config = dict(
    d_model=96,
    n_head=3,
    n_kv_head=3,
    norm='layernorm',
    qk_norm=False,
    parallel_block=False,
    init_std_o=0.00809,
    init_std_up=0.051,
    init_std_down=0.00809,
    optimizer='adamw',
    grad_clip=0.5,
    warmup_steps=349,
    batch_tokens=[8192, 16384, 24576],
    seq_len=1024,
)
Each number is 500 + 50 x the weight over its row's rms, rounded and kept within 0 to 999. Layers, rows and columns count from 0. Numbers have three digits each. The size before them is the row's rms in percent of the matrix's.

# layer 4 MLP down, 96x384, rms 0.107, rows 0-95, columns 48-95
107:526481536476441592479553516442522547513480505483542543518478544424451596573582499517535493404544499480496484497502499518573455463499540598627460
096:520548579461580489542597466561497499522520545542469513454416570488428491502494504495413492546463546482475546503491591483516511676528527488517536
095:544490570409306436464437429454426465497495492474587538494499589510493554414550488548509510489553418473478478535429567515543551547500565484464527
101:501568526469302469572545521517562399482487557573507519523471554444468461488507503537485471488520494436460594570514661554480454589463487388498528
101:501495482550342497488504416611520449460510445487459614522479518568583426500527416612469493643441501596455484520566479487467455503445473596393529
110:479475487518480405510466477487509507470467533498487625483429516449541453519474516472508552670486580541493509418445516470485465439599525568422440
097:483486564492558506489556570559514469480485526488539466487482442516495497479584414507496455555578558563551456428486390492554525539364572480482433
110:532528438483368538534487601485494479502488501535418626536515595461459504534503595478576488480527456508508562522520471463507523549488508564497545
106:499514529531597614515495612428451510550497479520426598513474530505503589561577527485466504499512467512465507455525520479523492443584517571445521
102:518531508426431517535504458486486476447495500524535536537527512464482476472508529491512456407558435572444533596489551472562483408580440519527375
096:476443478476563509420428410427451432501451481420471531415493471463453483489381467478475457437501531453466441580473502433565526446465496448486528
118:535594510516635657593502500532473514496492510592471549544501539484448495500519563497518520557504471543464598518490560596572473556439516537512561
097:505522424417569603501562519505507563482518498496497563515536513470517459465621513555507493335539508547571491432484437502421450511514443559429449
095:485494565534592709506467411423481529616512556501458523489537423548475405508545548502551488409499512518416473488452517496590507457479460429501560
099:500530551484542430515473409486489488464535556523575473483564530470414511463438532482542466308526518582483510582480474492549456501527513546568615
094:483525482471540436519514513545516540514516511516510349524492498482466504513305560512541505564565503552403521576456540540506549431497492527576504
095:556437559583554580458507469488487502536567492436464506562579472520431477445476527452483511539489449598560476455503501489659512451475517568482465
095:504517497517568402510506573456456417472491560516484589465476441497586563504505367543472517433463432405496500550476490460410535482449461439566503
091:525497475460615345511504414415546523515531492514517538481480561484455496524401481441401523462442482507496496545579503506659627412494482570492495
096:487504498527515580495449373555504427478499491506434528544543506498529504548321550544460517542483605505442499530439491521385488462479505443524471
106:527517475566419464518509440544518500481538500525456518458528428545468507482562397492452510448461581557444528535603530473487470530558481463423475
086:500537504563411491537440520538533493504546459529554355478540456516451447499427454497581519514504516614608514524538485485537553558627503535575488
101:541549587510435565537545574556418577501546577536402517515507462523522515545322492542452520455548454460543543463438540461657442430516463454471555
104:430468485522522571473481437583468506479535436472432512532488457559521433461429517489409536571440461546548468462531595550498464531578465474401440
086:572544507542537473537478553503483614508521520528508478549454432570492447525370493511489516487448507463457535472578439513511446309475500606546479
097:533503500503304466486445384468507420521526424489498432499556547525583358477378449517471515532521548537502499536469515581486468473493445435494615
096:511485455544478461487496507469474428533494497481520430548493504479461529526547417554578521516466494478562500541510419504392556409447542429456514
097:485537418423469599534508443520458464495484505532571517495528514448540499481424578432511481507485470631574536455590508470517547476490518578632519
095:529530456486431435533511507480507561451524568527465503446472500533580500482615486487451449657472481477574531556475388504405557458499454461494517
107:473476416466607525518519495500530545517531521511511566466567502477510425492638517543541504565492449597545538403473462492546454477488444521477564
107:473501437455560466510470591437423538512470487503432367489494540526553493470494505399435473383502532521519509550509574489664537435452472529485524
093:502479458479460427476568519498441491550500464482490451527523500457476510491568432538518532466490552412505447597421493532515456539517490516464548
096:505513563537548323499515427540506440495505437492534502483474533474534499553522504480495524496480508520562480460486538541494479532473506438548414
102:518506467524428508495490483518506508547518480505521553520420549552505528412525506446577498512462454492500534594414447535460540442486472523521577
109:499523443504522552528589528564443495467515523535570462524468508510537499453506510465504459648452528529479553515518562466699453491521524457532530
102:543503497479490485486523518497485500520440469497543571484542521525481464494516552488532535424527407547522500477538454468455536491575471613446415
123:512499468463564447488482563473492503444513547506521605432517587492471489541558554468447501451552538375503478514501524561475561516518516511438443
102:490445449484564520451465566548491523481505526448467456469564478575521513374395480540552458454508449450583452499477383549618490342483451502485437
108:534484500498732556477489523511425573516507496472450531509496388509472592568468486528455522556489506563493476625402457452477542463520468504490509
085:477459538593497415494470488481486529480514490497493558490507558560589439450577542521452526588459577478496494387405458562479502527496506591464539
107:473454503478609538440457485511492490584528444449500542511570459534459494510389499511499472378464488416467428442450468526385482484550499514494434
106:462455419496358525444544609409555509495440501447481510492606538547570479565411474450608543516499490431537446562576467487458507461459504453545562
098:475501465530675462534435484453522516507428575536487515471545397448518518510531514551497526539466448383469523498445581492353537530419469455502531
106:473521482495522580517473514521549483532532563516562494519440495413557435491543561571507539526444505565451540370490442477504445581518522604503468
093:486542421512463479520439537524518508380501457516502548579473510486479520400482595562501469481538422538540512629613554485537518656512515452507512
090:498548420442602494528561423571544516544452487524457542616516598431588537512421547498451517591523515500454530523445525455556487454483489469504536
111:510493464575347368500535491513427459510475471496484525487483421580521546401503492499550539449541418457479516451481479535368557547494506487487473
102:502518489536484562516472494507510537544455535508489331547489482494396504496480453482565456495609518412546490382465575447592490480527511460487532
100:453477475529359395490492460481459525517535445491512371614480485619593529482408533476464471629443408450449498583427475516432563537512527563487514
088:506473487523487412480558533508608479473549462473380473491510464434414480500474477387462521510480545461509489493549460497546531421448537497542494
117:445414540469489554433546546516505563451459466432524450457507379552538500490337427496461492485436515372548458445592399516417464399486442467482513
097:501533584515523403514411492501473490589556530521489578508482599516554541525670495574514528538460472510424533503468501443510491583400520431520498
086:549534535472465483544461424476523467477554488544525577523514607520483535551814537542526436467499509504556559577553556508543513537514474493498484
094:536500564472592513515468549412480407484476541510495582524499490478464475442514527435479459621487405462490519474406530496521515502530516412425434
100:526559533468503686537503621507481522524508540554509495517508486474468448516446584503461494363450470554539537347473570452470454529527573526525518
090:504496469522511424515528510376538521558483381512514456532481461470470569492471517545523500566553462447508508465552507512551490505565507465491376
095:500495479453360401485476544521480507420490543491451366558473443487447506444551501430454483456484500461515489472534489541521504539599515470498459
093:521438529455475493472511521542379501569559476475549433494473619557523534476558472498540491375596470534455488445479496449405460623551510568519457
096:466465485501454383459538653532444522547507487461540420551469387415402474554445460506546520547582570494480439575454496502512493578490494542476581
101:514493532497473545518540591488529541540502504508479517436401549542483435548431607432496541677441570494484471495524533521489447470505510491559550
104:498504430507590671476473504490454500540474549494470440486528406528542486511560540506514501644469408629485472443451493569552525591488496513526557
103:506559457526545574535520476571448482461497555536521365543432458506534584515379488555500520581480481544470492429475529481408535409488453531500465
101:499544603564501468509507479572523476508485527518484479600507517520493558459441502529445494496524587545484513470421435450488460446486566394523503
103:498472473410589446480469587477449474590513472481572557488502534467563504437552457523509509487562483583587479503570496538475574433503484612465473
110:465471561508481615485525512555556548452508505484562504541483540479486570434492517450500403385493544438537471479521510468770448427506487613563462
105:462468531530481583468561501511550520511502512472442372473556423479474472456447440564446540455538540381464476655517417510671514581466511470551536
084:497505538431432411509444515521509485483511475499490443574355503489436544508522471477483466510501434567530499650511519513502475418499500429533537
095:532503471382389471486531513517469525453456524499453474511481554453513533671541534468537507433537492591460497523524529491418558554512475589489514
094:468501507513474622497461552513519549600476512497513357492477512510535532510409519517512473435568509445477504513509553524465590450486481460553535
106:491551508545579419517486498476503521552516560535510357492517561506517551526639551444418528450550564422491502393401527472598453617489542433518553
099:477441522450441451458406452482477550486502551450592490537543484509430503442636437442502557386528644477519443470579497538411466646512521492507473
099:534490567545464610503488476541442470509493508504510411462515475523460532549548508469497521561487532421578491417415519477368500376499552358588445
129:468467527459449480484562470526515495567480480477472507457553398563539523474565410533559523426478522375543489455398511510441536442481462379440457
091:509471545482447537483533485553515541515529485485535535452520464483468400581471509487553527402521476476523507539484419534518505519480543423538490
108:531514459457496512534531446547532531489469483518573516489458545461551441501431492506517464517506561483488526538513507486500449581417542499599520
068:516454539466421393440465509474485486509450474444507454405523468507474459487658457451496493522484459531525458484484463368344512592506514442512424
095:485508570554505511506368394454546476434491448510436525456552547537573521511395500503509489559523425613482501507536458556570523501495523615456611
112:469458473524523469450488548433573497450554497456507541404554479464512468542568553532510506399546445470478447424528434471480492459517537525546529
093:510505534489449478515511461487514380481483514515475553502514480520545519503683572424536516582502440547376515541532566485437522422477522483454531
099:471490590553526498487508412549547499527508469480565539471462492611534532574474418513507448431500555489560476473438445528387468514554470408533367
091:486477476513658450463570538599572503500491553452509560551479479460519553527436496489447487507516584445423444357541421543415417522545495466503474
084:515505476409481449498435492422498472462501452492600442414463502493540481455456486507468488660417493551496498618522501513349525341419488485468508
113:504491401458625470482545567533571503467504498489435528483447459498470533523482378458470500625512538489536490541661403578370497423441533471477516
102:530548454554465524531527551521468477521489578528504467492551516495438545554538474523522548481521497407439536443573602519568516478541523528447554
103:509486515502443409499533532469455561491517445494552530481510462433453566520676506537514510611471498433489495464601479477480515629559478399543361
102:524527507466581520523467581518528501459460580530418505451485543439534522426496535510522550465492443436536537414440651495433522635507509538476488
092:491476564599497475482490568505507510524498454482547524474500476429493609533563388494545497544572513566552475539465487495375595610532502464536594
092:498479404548474354478528458494507469466472528493444461450552484462442502547425499560490537495522494573478479508521490541654479396505470564414513
094:530495555569566611515516526500537426454521498513506502538512471586529448455597481563473505470499520575494508443520597529532505572473479491515460
092:465462506457432438464526422474512484547547460465475365485494482484568501492442540563455506515489486532541450402510466538448462474489496484396532
107:453475545552364495473586507535546541422511430465566522522457561515502443543517538425498464503494563631486475477476459559605438557418562699528555
131:546573528518554678573502502461578450453477509572489590567500456496520413526543558487511491567453506521471574511523463478470476607459506434481537
097:519540533550467437560495403405573446483498538542582568488444526481454522524507496509577498545460515457458563633414516455450497521474486524506504
099:532529438487673499526494499497484475462480531520498576443443464512589546506640477389516471453417565423477513475625564487372466436526504344469441
092:449512466492514517513534550495560493436428473507504386554546569547445404523471583478435512512446470451530496620653561421501507560558479552459535
095:480468499546454505483472480452546530517528483488544406498571524457479516498336525506559487392528516521494490545545482527359501514509490527548432